config.toml
num_hidden_layers = 16
hidden_size = 384
qk_norm = true
attn_scale = 0.0884
init_std_o = 0.0
init_std_up = 0.0147
learning_rate = 0.00501
beta1 = 0.95
lr_head = 0.0083
decay_shape = "linear"
batch_tokens = 131072
doc_mask = true
train_tokens = 331600000
max_steps = 2530
Each number is 500 + 25 x the weight over its row's rms, rounded and kept within 0 to 999. Layers, rows and columns count from 0. Numbers have three digits each. The size before them is the row's rms in percent of the matrix's.

# layer 5 MLP gate, 1024x384, rms 0.106, rows 920-968, columns 0-95
109:478483472456536479537533523504489493491488449519511474533524507460500526521489522518474509530531534538536490562497499503539506489553515503444503505490526472509505550488508518510490533494509500491478495505523507477515500494495489552464511512471496476516486517476529480537476512507496536480
102:507491542454529543476513511511510465515452493562483492504492509513536487499456461532523467506479505525515531497481457500496494579474471482508476496473512490516512495500481467538490524521490490503503504508482494483502496512516491509500447491501507502508480500502474467486532482506514514454
104:533518515471462436499543475474531523527480501518481487508525543471489525502495471519502516538507510516474488511472498501489463509508488486474531480522470503533501502476449495485478491501543503493510508468483518523505497474508509434496463509524442492459489488484521449531528531533526523459
099:506506485501514494484477498536511518511501544460513501481515478516551478499473499490553481490473506504513541538546541469493477477519467497492466469479549493503468511458517557510476517513495458504520545521529461499527518485549515540516523462499445512486512542494512516535535511485555505533
097:495509535490519493486505440481466507507530508515499553442508532508493530487448519504497551511493512514484490468539489479513528511504541493502496495523443518485516505529478515567494539523499507511485498487536473491504524485520511501478487491471439466481444502512516500519508483498504474508
088:520525465536461555526532534466486514513496478506521459506508529515484484467496481511493531522518478441537478527496482535496485451448478522509486518453483501530477474491482532529477495497494511539514484512451497489500472461516509511531490506488510485479471484502489497497505525470480513520
109:519500553518492485556521478528534497505534542495488533501508473502540538497487520501498510517499528495463479510521473522491478452464493511525538493483481469458501468516498522477488509479509495468485499454468486467497476505477507492500524518454521493491461535472501513450538513479527519545
086:506478495522508521540526548495453482521484504499525492489473493479476526492536493487544544465546563546520494511541533523527524488560477475549476531484458515519472481531540484499484488515500530497461498538479489487516525513482507449507512492476472491395470509515481519485515433547531533510
112:509504461517490507503516503516537513547529485497505534488513460472545529525499480474531521495498507547476539484486495454479488497520469530509509532508522538495479523543502516549505478438537492518527482500504513482473494475510529514521515525492548476482462494500515456511456481485495494466
111:539506520506509519472517485530477510533445477519514512493545518494500476534502537514491496469492530480510501525465500513470539498468545485491495531536490497525485471503511551520456481474503502489482560510538512511511496497451509509513513478489487508491472498525502555511489474482464469492
105:474506513501497508541504491517515483535504482489508518482510488543513520516504441537485503494486506516537483505454522491505476457527474479500472531517455497518488498517508517466471516535486516517504517463486484496503506491525536547550541493520511505503511441531478449519485521557458507506
099:495482497521488450523482508495500513488508487499477570506496542467490526496511488493492455511482502539455507504523520520478512494496471544524528510468534496473525525483486459534525500517505517550548495508479512500550452521484503507500514525503546524493518527447526490483501564541508478483
097:501479480507514508503501497526487493473515522520508521488482533456504502538490542500508529523528502512496479491499457513486451499476477501515543506528499496500493481467455501513522476493484493501475539479524482483469495545495523499505448512471531507567446464524540512511500482513512501447
091:508528536508535527457465530545489528502511509450462491536500511524471505495474454468475532463498517509468512493506501482480483494478481492517517536535521489528494530523535474483518483475533507493545486463550518490503520473479562451505476489521498518526502503506479487505490510496534461496
096:498465486499485539534515540525479492480527518482534540541506441546516532496519508468513504504518460497465505480486520511545495532499461468526497501508484508493517535533477539505531489544476517494485538504491500506487494492500500527504516516502543486471532475471473437490521523554506499513
099:500516490491490482485491498518505525524501487501476489509504492511466521506499466516459500434476460477509494516498491482526440479549507469490519532513484497531495479497513511493505481492487497534469510499505562486529483457475513522474460528531525465532485462470540477487502499457529480500
094:456492467495508525496523521506510467500472517452539509499504525477471505500513511493512489495547514487472493522507485482482491510496509525498451501482485484490473489471526503518459524517516549523471482482477479484519489511556478492535497507473527504499517526493490549509570519474516504516
103:519505479480518514543470516523491490483490495498495474515516449517502508474529508529493526474433517491470483476492522499497501497531458504455554432449490457496514492488482441527472501475525483509497502498489501496533496522533516484523523495490504516504481474480538452535518471502520491521
095:507487520511485510466499484485481496499503493481505465483494489493486521502515497534513469454550519516489494511505488515509477543525501470493489497519464485531506507470503478500479520482462434541487481466506496535523502516517478493518471485504474415463494498494489519548531471525489473522
097:459500485459506510546512537512505517513413520519518508532513513516495461521500509515471489518483462480507518497472447560536505506459503460488516475490510481537522472475495514497480528497527497469504462507500505508483461486488495552511511522524495545504511482508480529473507484516493475479
098:495506526499508493493506492526495479490447524469441521525456487471460488489506491502480520534544521519538477467498546519515487520506494485484452493528507449516487526483498456528481503498492523496484502484540495510494457497504480513511505527495507474467474513525505485484545478542513517526
093:507482517545517470525473546485501491529482474518468480518505494463467476460536490468515488523508500488492537518512451476504411507462449535507475531548463506522542513475499499507494524486540484517495476469526521540498489515492491520490511496512494486495525491484520514521514515506496548529
103:515527532517504521496478454507512514511498439522504513514542483490457491455498536480502513481445518547489447445473526490489486492491512518515486488484508508518506558498494495495532500477481511536506464506511459512515493516495528455504498472494484507454496495514518506527471460531468492488
109:540549502498496469493527513515521521484494486511485502498463480462494560504475542527507534503509522524487472489534477508485479475514525497532525515488502536513494535502496547496529503467502502517471553559521544498499535531527481521479492518536452483513537493512448526482533554527452507531
093:476517509450440502525529480496490500534474481526497518516523525500517545498509484535512514476478504515522512523487569475490519493462505482514516472506528486472456488534480489465518470526486497515488542495458478528495483511441490503546469526540463462528478498473483507483449476527538528475
099:471463496495479534449495493504504496540523501498489493523505506471494484495449498475506515483416518489505537465480517527500510483540499485488479548541456529488493538480505508456443481528508496508503507491506488557516516453501456493485482502521476559511491499506512531480476503465529506535
119:443506483514500497489525477473517521489490417512487469512516512511472503515493468507517505525487561491488500536516511486505460478461482514467512480504445523488485515483538482532471539498539481473476486528482516497507517480513494530515505513532510517467527500509481506478499467460499477503
108:506506494495517489511518488485499485510477500476463497499474537486496535480489474546515522526470520509525487498483489493507510527517435492486522518489502473463507523548511505502484468522425524434448499494539459498524469496450470498477468507531523508481511454474463479518491534450523515517
097:557433484526484512514507496501494484473505450512487442525523500477519516559490493480469542480513534478514503503479490500511512492503479486478460469478508492515502524512525508486471484518566501517517549498559507527482518483506542498495440457533493491518473540494493518484475514497497524485
097:495495452564521472517504486497480498473489513482529485521503506456474537540492486487504463523519546539522524473485518486556526507536484530487537517474487480509531478494536503497538527492473479498515479467464469510467488485499480502519554484483464486468530502452504526549477469546519514537
102:441475514483497524516512517517483515539502513466496467515470492498501523483529470463534493452515508502471532494485492488523477525500467495561491502501527486459475484471470504512530525546494497476496493534454522485501499551504506463496535503486481515496497500513483526550461492521530480543
097:498499439486504474512506470493479493495467506527462525518504479507552468477532503462503498518513480526526476523499524471502510478472493504480491461507507530520490488513465507509517498460498438521458542504522495478503523523463479512523481446449489486474523514490507468517488499468538478474
099:509515487521488514474486499519472508494537487535514500514552479466463492518495514502483500517487479525519485465540499488473472500513485467492506515502515443517503456505560504490493520518495473499549514526499450517504505481479523535511481472490489498523504503511469500435479564475458511531
101:487491529531477529471532498496471463503518527473500451504465490495515512477487504501465520506472522485532488441482504512471463483451506478489488466506479492495482453535517488515474507502509499486489492531482519529512510550520490462491531494528455506496483466507521472500457513462504492507
106:488497469446486506475516493477491517465525471470497484469460480487493521493475499532481526515489529543480527516484477523520494463516521533478479499451527492522468549515510466480513493493473512456515509516545489496494483488501523499509506476490463494510503504467503501471494518484514505531
114:516493519443481498537514503495479502436564513499515525473504491473453546499523504504516487559514549555519532505502506488475481484490545503505453472551497504445525503545465549523535500507498520490499503506483489485500507476490501522517483471538559514505523507477478523494540463482500475510
095:503514521479518518462512488518524482536497511465518484487525516535500509518447493498470475505466459487489493474507520505522515492472521479537501471551467471460491485518475516492498523517517521525507475479504485511503534481546518486498512480479492509493510486532484487538480526499508501498
084:472490474517446506548506520501518498469521526516471499471493486468484502509480510501491474505472477478518520503484510495498500519485486504515530517518505524468500509500539507512475518512528455481498480523520505478520500516513473520476481482444510475538478504535506492504497533510492447509
098:500509491451510497529513459497526517490481516433494478509468486470506521537510518466465491536530511518486460514484488462481525515499499497508493534466471467502482485519511482524435502473521513544497488502508466508479495521498521541516500505455464509522473509511496497488513465500510509480
096:488527461510461495446475538467553487510518464513468471496530470451472524540519526480456493499519476524511515497490513514492492494487477511519499522509493506496519481538495518532498474501495495485500486506473496463527475509495498520513527488506491509500461460505514470472520495510504536499
103:524497499504495523499477511471503460467514428502482488493536502536509482447502526490507459475485500459487531490488469506534470530525475538495476472478491559498485491500459500490474493501478536518454511464532475467502491537495515481529526490494502498518508537480547520493494514511501545560
110:468504557507489482527478462531498514543469483520511509495500488494489504476456513503495497491496498525512486465511517484443507502498476500480472499463530529497467525495501501474509469462517491474450469481502517535489470454505476500512476478481497474491506536519484513509540523458495501504
107:505542542500470504473502494486454489526488491492499472503493490473533464555466506508465490470499533523489472483520499490539504543455504501484504451518510482485523470506502495495478488456508465505462500503512485449508475513528454493524475442537537491481545508513472499522491494519508512473
095:536501514529545514496513540475466519491463461461516437462471481518511522507454512476499498513545518529531545551488551498494549483461476499540459496506482515511503490499528508519501501436472490497507465485504530477484562485518516491498503470513517512488494501495463473555518535499518499490
112:496481485500497459519520472485497512525508494482548478507517516483487516469524538536532513515511493506445505484503513495480519494488452492530525568503485517510456557522498491533535473523492479488518509492519497472511534537474501512488474470538507453477485491503494510493491491521519504468
100:513501476510499512447547545507495492488491479510500523496490543516464542469473499511519470481482469498528550508519468498501529481522542488480469486534503509538520475443503473539492479493533486484494508514467455516442539521504541526532536551468529503503538519541548536503505517520516525497
110:521477526530546463514503533508494524493471521500464501519495528488500488537490511478500497449465560524558503533477529540561513477516520497487492486470504495484488497479504482525487502474481489484515473536513475481543504505554452481470517493515440502507500542520469499522547523520476443504
108:509495464485509475493514501511520421481473527505492457469465517539512537493528513498501514513506503525505510508586493495465485530501513467525470473516533516523498512526485534494547476482522492495515524528512547434470550525474463456492534524516504502527514468533547522510510495485473517467
112:486491487467567527479487520519505530509507531482508504485500488505535471511542475524547473506530530504515550500488480495466519507513541517493507554494477488507492492549520480506538518543494494495470506481512485477501480476532494522505499516531528479458513463507518495436541500485506520525
# layer 5 MLP up, 1024x384, rms 0.106, rows 920-967, columns 0-95
107:452492475533501497505481467467486520482496522498486485468530511537488504470508483453489472485468492483482468534508491505503496523501447473499469485429499471523486506513466488527494467479493503454491460502486485488509501508534506474477476540530556519522491480496512484453516486489458512523
103:520493508532518475468520457491527496468510475516482552496528477511437483452506503532496471528474488452486498503515507511532484468485515485499476506501482533494511516517525486534444447457506591537507525483513545523494475521493513523510515478479519503520431513505515492496507501504528467524
103:512495515507489463447489495515518517495509510491524483474473511499479465494515488503522460524522504525524535506475493503504529509509533514530472506564491526497497528497531498493494538493483519505537473463470519527534481497498519453472452508517481462461502521500463513536460535527524453500
094:507507506541472505545491501499527494500521494484504525496456557520485543497550489508515515527521489487500519570480495483460468432501495536463548513490483506496486495489484478505493527468486528536493496454487507498478502507503525528482497469489514474499485495473484486521493466547525521470
102:534485470482477471542487476517500512437494465493511518510485477464480530456462476522503476485533515501514503524491496498539471499490508490559476483504504518478510500517450529483450524553488461518503487563492548456510518498517495518501482530479532493484542532476509485484521485516502541465
089:529488509466539489491508466496511470492517504546442492529518472477525512524533521465507464490518469492485470479495496487489510515524520536481524511491554494504505506502505496463533517486506485477456547492503498488488472490452500500563499533473509498492523489472519510488518508492493482468
104:534484514508516512506461472515493475511489539508504496546482491476483509493481516502519483516478466505481485499473518504486450517534488547466521525499460520523493470498501520491493519517475486503506469463474479492478486462487487480555484524493492549552507505466495511479509520527518522497
093:507508501510488490475495441501530508509466462504499492477510525489494527441455490475495448478475481472455505484523495511515478480493487489495493525497528496494480488548486523498495463492522468490523476475467531508479477459522488526482530553517442502480538490480507525497479499469498451459
112:467556497511490531514489477513520509529560517477489526479492502478484532479508521507479463525502530525495491485472527488488481509497449527533532466534520562478487488543567474551510515494532504501445509496542502483485469516513513510552506479504549516495448506489449469479474471478459444472
107:508477464533480526460523481491491530509481492502481532534480518494554509543495473469468492502508495522478464503511561529473511532503493450494498499525483510498514496485469489515456525500503497488471528487482459451465508505500492510524493449468495487485530461526547531490421498521510481462
104:496505507482534519513507503477467490547474473535494524529545491502537540486495467481499524522513507507525522477490513482508499480542523473516495484490452488518490507518528493498520506508545516536506547457450501522521479496516528478510536512535472517519512423471487501502518489479453455492
095:484508529540485478491474510498474537475511461498515520477464565498498491475514511473497450479480463523508497498492548527460487486523510517532532511473512534494510521485463458507521506493532510506541484502537504488558472516501491524504534509491551491484452495500523473494493518521512503482
097:493512486528511500486519508488473510490508482516493484503480481525493529527507469482531464498454554510448543528499533477526488505485471550435506526477491478524499494494526467508492517503491465516512476523494526499514501485494504501485519503518492502486478503468495509493515490505494515510
094:504490500523518531495497478553444498495473472438515523452470524474500509500528512503514464496483480493567492487538507522467491496497505448471490505484461554489501513520455504522555482453505507534555467493490520519527522458486519491510503526487460486499497504532575520523454524476518480478
100:477466463488503463464509489493472494508526472547519501440518566471478474487515477503474493476471499480518482484486519492470573471520485440490476494521486511506494496495484475493472522453502481511520461493540508497474466547514499510552470553486491498485504529470477565489512496511534506510
098:503456498500509534529487527463539549500521497509518475514500474561492492506479474449471489502474487545481498461526524489496504518499515562484436464517532515509518498508494494531508546536542478483488525553478425500456517501506474500480473487488499487483466486469507514539546517472518509506
101:521473524483541520450508510511517481501488452483469500490482474495503522456535514481522477523491503456505508472519493480519503476444501460525494545454457501487547505454557493543501452498498541513460494471517460514520498517530501464506491511492504515477450504518475502507527507484487517524
100:493516506470508507453516493520504490458511504493524518489481470504466478487469490528487493530546504522457501504480509512476526458504574510498448537528497509555478496509527514495505473552498539491533515460478502480423491481494556506502499525550517479480463510528456474482490497506495460499
097:555456488493529465476499477508484490458488513516469508512498530511468485497569492479523480541490564475506493479491512457499530520502506533507519484484494513485474476487504543519482494537475505519472485476517492505487530423511510483468531480488524504508507468560545566501537541465550463513
098:491514523473544491498496561487462494526497511442485533515456527487486520471442539509472470470467512493523506516475493532503476476503486480520512524499530512493496498500498511463467471502511518469510451484533540533536492507504518472505509527515479496492505489495469489496492483525465502500
107:518494501492484498483502471527525468488489509488505487512493492504505503477492523499499436457497521485501517515520452530508532518486533530489519547471521455478529495515504484461496469526508530443476521487461550483532501511484533494460499472486529504500514465523499476516528487508528530519
096:495545507518499531492526496502477534482471504516463556533460511513474482479532496550545507511511497541462473509532507507537500445488515523488513489558483479507472521495508526488451489513494473488481526517484493499502482464564499521525514472469502507506472525446467507465527507464530518517
107:494524461527481502504466522531530512566521508527503480463504560488512482506519476489514510522499478464470510465518507498483530430485512488520507492491516458513523492507481474518507535522490507504438511530476497503504536543575543502442488481500518493516481511467524514483512568488489459562
111:516474493478457487494532526462492524503501517485483524532434511528506535539514533579466564498489429496525501499544481486483488523521540517532503519517509481491505572519473471507507497489521516490480518520501511487431515468472521526461493510541524497483501544483495520515511449498498498530
094:521517492501531504468515494461457513486562532486509547501529506489516446514455470512511476511539505536498492462546503491521507508463511481501523525536485580502470550506488502536488502467480534507533517523538534488534504487515484478526466522479501488499492542475505456491534533517495470516
098:535534495500512539552486507500456511505505517510497522517516493472456507487494481518529470491479458508514472493539530501504536491542510492471498510468496508515501537502556512517508504495503516488508487496519469493487478452491504523501521486506512469493488529486529501511486449441530543517
131:488506454492497557496538433450490514479529459498472463502541507514490498515506504510488470479443530492482536500516497477494500511499519548496505497470482550482490496520503466528517479513518440492510490495464497499494483505529505496488534531500530532451480475522451522502499502453510480519
104:497509515519505505506494481499517514495502516520466536474567494486517494515473445484555479494493535528538534445506491474484509482482498484505506487493467509516488537454474483458471555491534503497485484503479558498507466531513516495424521500495482462502493536540501465484511458463496515513
096:510525506480522473466503477518495492474474518498507521504501498501471524475541495497488448487465516499546473509533526506531487492476492530495492468545495520483501448472521498500509483428475523518491435519469519491494493514502509488522519539517505456473528495511458510465534523506506474505
098:524481525465503505526502486483487528482474523525486519462488516477519482453531479474482469473526468469509528497449467499488474512458496524467475497541489489533481485545477486515524492499497495506483495508506498508466501460459511494474509467451524522495489461514465529508508473518504466462
101:480511474480478554495508511516484496453502473441465482514486520477496566505514489484526515481468512489528520470499444510488546490540521505487490487492490506501462513521475465525468508500555517514520512490452527460499502529481500452542476491493482516521476533527516506446499519529503485486
100:469529475468518529530530492471506553529521525532503491531511511499519480498504511518504503517494485528480437508516532478500506500480560538522536514499536496497498519475480520527509517504485433528533510501555501441501521507474501513497466455507523472484467506561491505488504511459520447530
105:509542507510511539468497483485466514492528505544505517521509461465475520496509489480459523513492484522481463456533491485481475476526447503531479480510510504502561483515502458488486482546476461541524457479505481485524516521505510491483481483497488566489502512468496467461437496469500472514
095:521474487527471529524520482504540509525511480501504502478505461490433505547460523517492521526533510495528509536504479492485489510522495467547499484499515474532486484513545567481468516496533521518510513502478508465468509489496496513514476460557512520531489493506459491513486511503471511477
101:510513527519531473475534485510492527485495498559514496523521473512478468482525527505480488534514527474498487505468498505558512497520541489509496498515448473460499474509489504524477469471446479519476440495530457525517462503498504479509493449514517508457500478497472555506472539512492479512
107:509506498511512480518479483466508480544495460512511460513500520498523447473494488487512506482493448517455514461507488503495546516484466481546472506474482518520485464485537522498514515475516538518476532476477519470544517506524513536484513533494460457456463471506494491485480503469472535518
094:494496511514517482500480501508502508513475493523515527491472483476509481487513548536459516539468466548491482496469496479526476551486454517476531478508496513500467521516483526514507503502499483527499447510510509481512501491498504508502469497475550496505504545489546506472516504517495509579
084:555481502475502532534523501466473486544475526537475502539540545467498470480559489499536473467475480461492515521483476521474452513491545497480517567506508471492492444464510499484498491490515498496464544500489476522514465479494482423533524507491453525500551501499509492524496471483497487458
093:510487517499555487531506499517514528510500524486469513541488508505475476518457488510473460466497519493536517449507475509534537447514489504502532518473532523488550516494530486510512481464471475536485490505495447499475480515521467503522481506521510466456493451460483539502497527518511519487
101:482493500519483506490495463469547517479456518513543520492521495492485482487482484485491489559491502511499529505486518509488478509486519519489495456502473504478433495484462490515431504505493507509498527543503505493566474498497475527487501486473504462518484471505493509476468505496552511477
106:430499505504491471448490457494504529450432503468454505555534518492498551447515525538509514538500524517478501490563501539467461543494505543456480523478526494486522502499504509486520508496537498507539511492460500522515526510469505490520506500480495459520533492510540491494503470491514511517
107:496473505482509478499503511526540475467487489495507486468465509481483485512485514481492463529471465517495504501520529495494505487551486490475524506503474504462508486504587513510502540513452515528523507485465513494499492485451466507503518508473514527508451529485515454493455456530467489503
108:447539514471468500449486471538540494511455488522499490505450487481503527546461480520485502518503524537503485479500508506512547485468518503495524454511502507489529486513479475481484533479518458498513514495496470488468492469522473503513484508515524485457535553518491510463505524482545558526
096:528519518488442498517548505504470507494485496532464483488501544487504484530524505524477508503495500506510507480498478478486522512534490469518534494497550524494474496503516523505516492486551480496430527475538541514500511535514492473488510495500542488483475504527531447546528496483487504497
109:528538517536534521479500484487489497495489475479482496481462487489515508511530470494511477486501455504530518485503464492507492509501491512491502525509503491470484523496461475525456485525558453470467498524468522482539483480506508477511492499481482489542564495444537482478500496518528470531
103:505473512482518528502487475532528520484474528494468525529496525435517521533502465497521498487499522472496470524536569514504508492547513481487483480485540491509497487473459519528485513506475565504500496497483512492479488507511477498478449537501485438522502516462468494482490473478493513483
106:478508499490523501520538543485474509527542515491494500550521560485488517527497484487506502526487490514496520503523437496496510535508470533496455434515516494535487530490462502498510526509486503496489477547511505478556547543513514489485503481480523469482485484522513543509479495471487474494
107:479499486467462538501501506465459503522492506434499483525513499487449507502464507465519491496501507494507455517485497481497493508487485514501515465475535518532456506510523535487486501527481491448492512481493488497474487486483493473504488459532481460480556493511502527512485536512510522473
# layer 5 MLP down (transposed), 1024x384, rms 0.102, rows 920-967, columns 0-95
102:500508505552478517495499493477495522507540476489528481528530484455510522506482473557487489512506526522523540516486474489447516468528499508521512488532473507522496474496506510569521492532500469473491533507569497502471477460467507517486519492536452519524527523504501513490514501536496529508
102:516524474549477489517515516455506522519547538470473520491522528519471486509469538480469471444485485510457498498523506494493533465463510523496483491505511521512492481490478511513473490463498506507519496516504498469486447531505503530486527566460502491516508511517503505477481521498492502506
100:485514470485525464473489518503492468538491528503462483507521519489501497509466492477518498512513509494553468506508522537507506530539479531479529471511439518491486509502501473488522497499518507483544520518468507502507498513476518505508483517507524499514547502522481459490504492525507463534
099:504543509500491498535495524499506528506509523494485534492479517505482520532542506529496525519536498481474502498490489497492477509518473530463504503536472529449553533495507566514512482500452487455484502509539503500516500487548505494488497514517467550466520478519509486499538508505498491488
099:480509505530505515517498514502512491539518523507517472516488475495520483515463477510538499499475491487499532461497496484497498484491568504505521490528486479448487511473474491525537529516507491472520477531500514485483516533517564503536525455506460539458511462494537493535498505528478470498
097:484489500495520477531524508490520441520464492477472506488455468495482505498468545534502512508502526494528513482511497449489500523467521496485481486501469525488504482528495481492473470501496515572479534507524495486486458508484511516555492490500503544492506507511518517484511446530530521462
104:478505497509507516506484523444488495458475511521461521505515499500502475520511512531544512532503528547504479510536492475485453503495466520516492507483514509473538501493480540503545485477490489545524576494505486538494505524540498492496527499503523533523494493505456478512483470470543516502
095:518531493517465479543528483512458490499530460535496481556501454490482518464510522476500509525480521476466465492500530482504491541500557494477476483506575469496501519504500534486466516526534467524509467498497490488542485469498474522528485517487503489457548509488489536478491508495490465477
102:492503483502527500454474479484503516525494508499492515528517525526502489487509494492487519543510535482452488534495521540535505458509473499522504510510499510543483527524496480495467547537477453458505526470507536464465516479523487540498515487470476481552494529426454505548484493484499507485
106:519532449515495525515475484529531475495489499503491505542507494452525506509503498532488480500503527513520508494477502453492542518491491517490506474490526496459560525474503539479548498483519478441476555493486482487474463520535466550481524470499540494524468499481490481452501538505500512468
096:519518474508536503474502519523507486505498489562513543524536502494494541494517552504440493508532515512501512519554508519496503510484498467491475511489487532459519529470479524511498534495519495494517462478468479494534471504478532480505487467522489491465518499497478496467495473529505474454
096:484509534543482537476526491435555473471527498507507473454492533466461492523481471507506504491489445481572514501519505515460511525542514483506489532523514494526510483479513507473469507443499522477543463479483483470498472497505511464477545476471489522503477496487516452488511462467502511489
100:472540485471462539502483511532537552536497537555544483529524494473502524499495493487530523516527518508508501513462515500481512435488506477465533509487524503485476485533522512535493514547492473511482508455520499503492529500495511529448500535500522486484523491474515487449456493463482490483
096:483474498475544516499501472481521511447546508484511486523474533456457501478470528518509514485467521516486544510458502481496516514497516534530451494494502507516489468457494511495465478505480459481468482500549486467516516515501472524472528495544521473502507529492446479510515525520531533452
100:482536489439520539533518534508508500471488515496489494497533544471535481530512525513473501519518528502522511498462493509489461477487547504457488473502501512510502522507484479478513511463497507462501499479477524534503518522495560481531536500511481514478502492493507509490478487525532502498
098:489477506510507489537520418480476470512500494477472536515475492489509499503522532527518538490484482525467547504542488489509504491462512457483518478502512509498505459472508542527520483496487501518488474519481491479524462544464507487496510517484485507505491514494500511502476532448507496509
104:518517548503517531517491512500480476468520453496485549502521434540497505494498471513527491473531513498545514495521513519504503451507474475481495490457489522471503534490516482549507482493520532487480527482510518509515513522520520479477493514447519532487533529492450475503533459524554511527
101:488513510467522501508481506493497512498507504541491502470498451458499509500531498501525532493509534522492477537482496492507521466490500489495551478504496524525526523511517485507509478525500503543547476484468481482526485498510489488488507536501457533452455496459493532492520510524531520556
097:482509489480507472461531517500539510484493495535534525488512481529485485509527508478469485538542482524483550445447471508541513505516491483540556492489449514509460503476511476531510510501515515503495479509442534482495530510476495468451458533550510503501540503469490460494496496533506510480
099:543522459527525544480502466519445476533470484493481447467490505509491497482492487485524507500520523483498512488533457503507499490489479512514476479491499499485528496490471503520489489506530535501515504508470511512509525466511472440494531485496533504522553476522478514489521542490544495488
101:492463515536474479474485495475500526476494514506475531475467467469550500564494457484557499477536484504482494539528489519505512505525516561496518544519454498478491508489511498548488503484485497477500521474502478565514493448472480468508527466481486507547489488490527522482444476465479463473
097:531492498506518515510534468524478495503487490498469504548474479514486505497503524498457440492475550517502492488522514499474488501467495510502529474460509500446511524502459553472496478484497536472487513535491510488514519494491495492482489544484507487513573507515496487504506498523474491468
106:508503542497528486497524531466489487525478532560479510461490532516492541515531473481509553510526492548493471503525471481500504465511505509464484537507535457491541520512504484465510555527527505509495502522510512486555550508456502521541488522542512504518499494499508496477487507502488508492
101:521508488501502509511491533526528492509507551470515470507461523483498505491465502519481496488483475499510512492540472542477519547489515495510514535517503497488472453545465507490536495525524528499456510516540468496468462487519504489531529554501520516480546464455473559525515423520489500515
104:539542505578528477473464508471473506452506510533531515513492505530500491474505458441495478488499491462512490468471526538520517491513522501516539538506527522462503502484529475540494505492506489482517546501487487499503484517506456496507522518493536527492478516494514453530465506474470497518
100:514560476453485520508506519482491497509513474494520515442481530548495468546473547489513501507483522464487519488502522527480489453535465488512493482458474498479512512493525485484516503506496492493535554469510500519510506450502466511502550512519488466491451550505530515494503523457514551486
097:480486463513514483513494427526500474494495454531519434469496491533502497492485484534492514497511527473482518524488519513513456490479462478496465515530507511480486496464506502504498502474493536502469499538467499502470487480525510523486496522544548485510485547497498504494490497464513501493
105:550466489547510479528497477461550463527520507497538466463489495464537450508515507540533495506480492505530535513516495466526518495464522508497487510487458499480460510487471487495515505512537526486461537514499527489538478468488482522524514523496501492500521472465540468478501504485521494480
100:525532491497498484519510500524483492529468512471502528448493489505496518456471467510488459502503481502490493483501479510518475464473473515488476499480544480515484518490525479511503522481439453501477528530530460478470527482442483515495445496525509479523524425495482535491467468519471456496
096:493473499480499506499489531470525480519493472492488515499473509458490507474504486510480495521499533482497484545507490533522517485512475527482504545494537547477500521466542492504509499532555521529506499527438504515535469512534472455486515463503492472482474484540448512519461483440531487513
102:512525517500518483493456501503482513494461510541521518480491474481507480497527553535530493520507474493470486502463534492490489477471493560551485471478495490495530550492526548518518500483462499470486477532489545498470450509552495482472474485528490504502482513476516459529460481503476488504
097:509512505523464520510508521531484466497483479506525473503496507468475451567464548475479521519513516453516468508522510493492461472507493519494453532512448485470496507500519477460513471503522457491558539540436475517514490471477524504498496488547532478480505514513507511485503483460508477533
101:498525509493511551479472509483489470473478481493528524512491473543510507507503469473490499516527505523481469474510479486445489522494500528511494536506529491455484522483493489462502527542487489550499466532517514479485482527467480454520472497469502503488496504498508500476451466474487497473
099:508468471467480476514536500509508477507462487475509479499510505476519479473447502525483486499528557471512523557489532486515513482502525469483517480527521544491527482481562540542550496529490537526492506517503510513465472541470517459513553517523508496488479534472516484514536461512546454487
099:505494497517508520517487465519506510496479507489488489503469489477541515504490466539492504499534437515493509469472530461513495529497479480495525499493535500517481500475487511453512518456458481510506501483500512517498477528466535539562468473489512493511469491471511494480496470514497526476
103:487499520495477492534505441464462476506475471496536500512467489474513522477511481504494510515503498512542499476493492568478506536494503506504468494489523488436515500513462503529502482516536487492487501529502491493503491511535487518495508520520542458498500514514486471477539512484498546493
098:500462480490547459525496504504449473507545465564478513474473495484481481501481482500529491529512491489544526523486491544528506507470520493500515492470498489502541492473517460497515483442503518528532476507498483469508514531486496497489488530516544521460539452514503503465471490471506495502
092:495522516509483501474514529492480497515500545550509495496472526550566494518534470451539521500525521475511515462448486474482496503485488478515485499528460538506481527451537493532497452513469508520503516472458517505493518515521452480508477534469514506518541516494450455534498478511526494484
098:499491500485485496494507500471509532472519480484490496504492545514511478514510494500517504460530480511573515456557532490502502432479479457513477519503487490529522469532530505494531501518509494486507454445488491496479462470498467494527504518481544524526492463494499473499498528488499505462
100:482506468520483488509501477512491519472470509525524488513482476476482501510498492522453515517499495500521497522495496444515452477504503512487532461477511458519529509518541508504419513514503474461510515555486462433512511473478449516461481498483511494485534519521453521490506510502468500490
099:533458506515499508530517506501479521492494530472461490553532489496463522532474492529463498521500506527447519516517479517477513480432495508458489533501496510441505485468495529521499498488472522509486490506486518522475453495535523507506535539545488474520513460449479465507527511488519496500
105:495463503501508519523475464504497491462536526500504511521560490496526504493480532527561433466478475508475465512499541486534495524510500551448506524526483479522483485486523495507462534468509494512517516478508495492481505495493521505493533508488504494481521468514525485504472487530478539514
095:496519493497490477511499519504506476517472478479519472527474495512512490510517476462519486484480483448506469493465531468481502513498456485509469564528512519458501473491519489478495477479514508510513472531465521546547515492474500478504488507454486548510492500500488466519527491517492551497
099:517510516493500460541494438526479486512499524474472518511510510467486514473533490472521525498458531484507518476526509461556537517491508492436513514520493460533502492472512456525543497539507512487500499517505507509519502472535530498514454491548518449516453485490504456497507497475489487480
105:490524461518484527492489469473486493532487466481492502481474522535511488480471462465472526482486501489493493512491449518519503487526524459521538507481478478490513496498500524529505483499495535510544517515528481481487464485477484499499446475451513502475519496498527523512518507544479537460
103:515491530460511492463491474510506513486463528486474531544483539450500472519523443488474490514468500529486491523546507522504494479526495490532514509515485513479496544533484510486437493499530539497522502471480504454521487480511495503488487461475511444554485536475503530504480494481470487467
111:545522523508568525553548523519504504540485531513469509484529516528518527482516463533487520522493473529551479469534534534532483517499535518513476495504503481511452507507516503499517521500535497483487472536488477475505532503527477464496462475490503497461494492478471526489494513493432470477
102:517486481506507494503469504459544525499534493522506516493479509493494489467515501486498525500536524547506474502524493524511543476473518486482515514470501492499559518543482505501492499530513541515511500465548502475523527498523491522490526479543524515510450491521493469486521497526476548526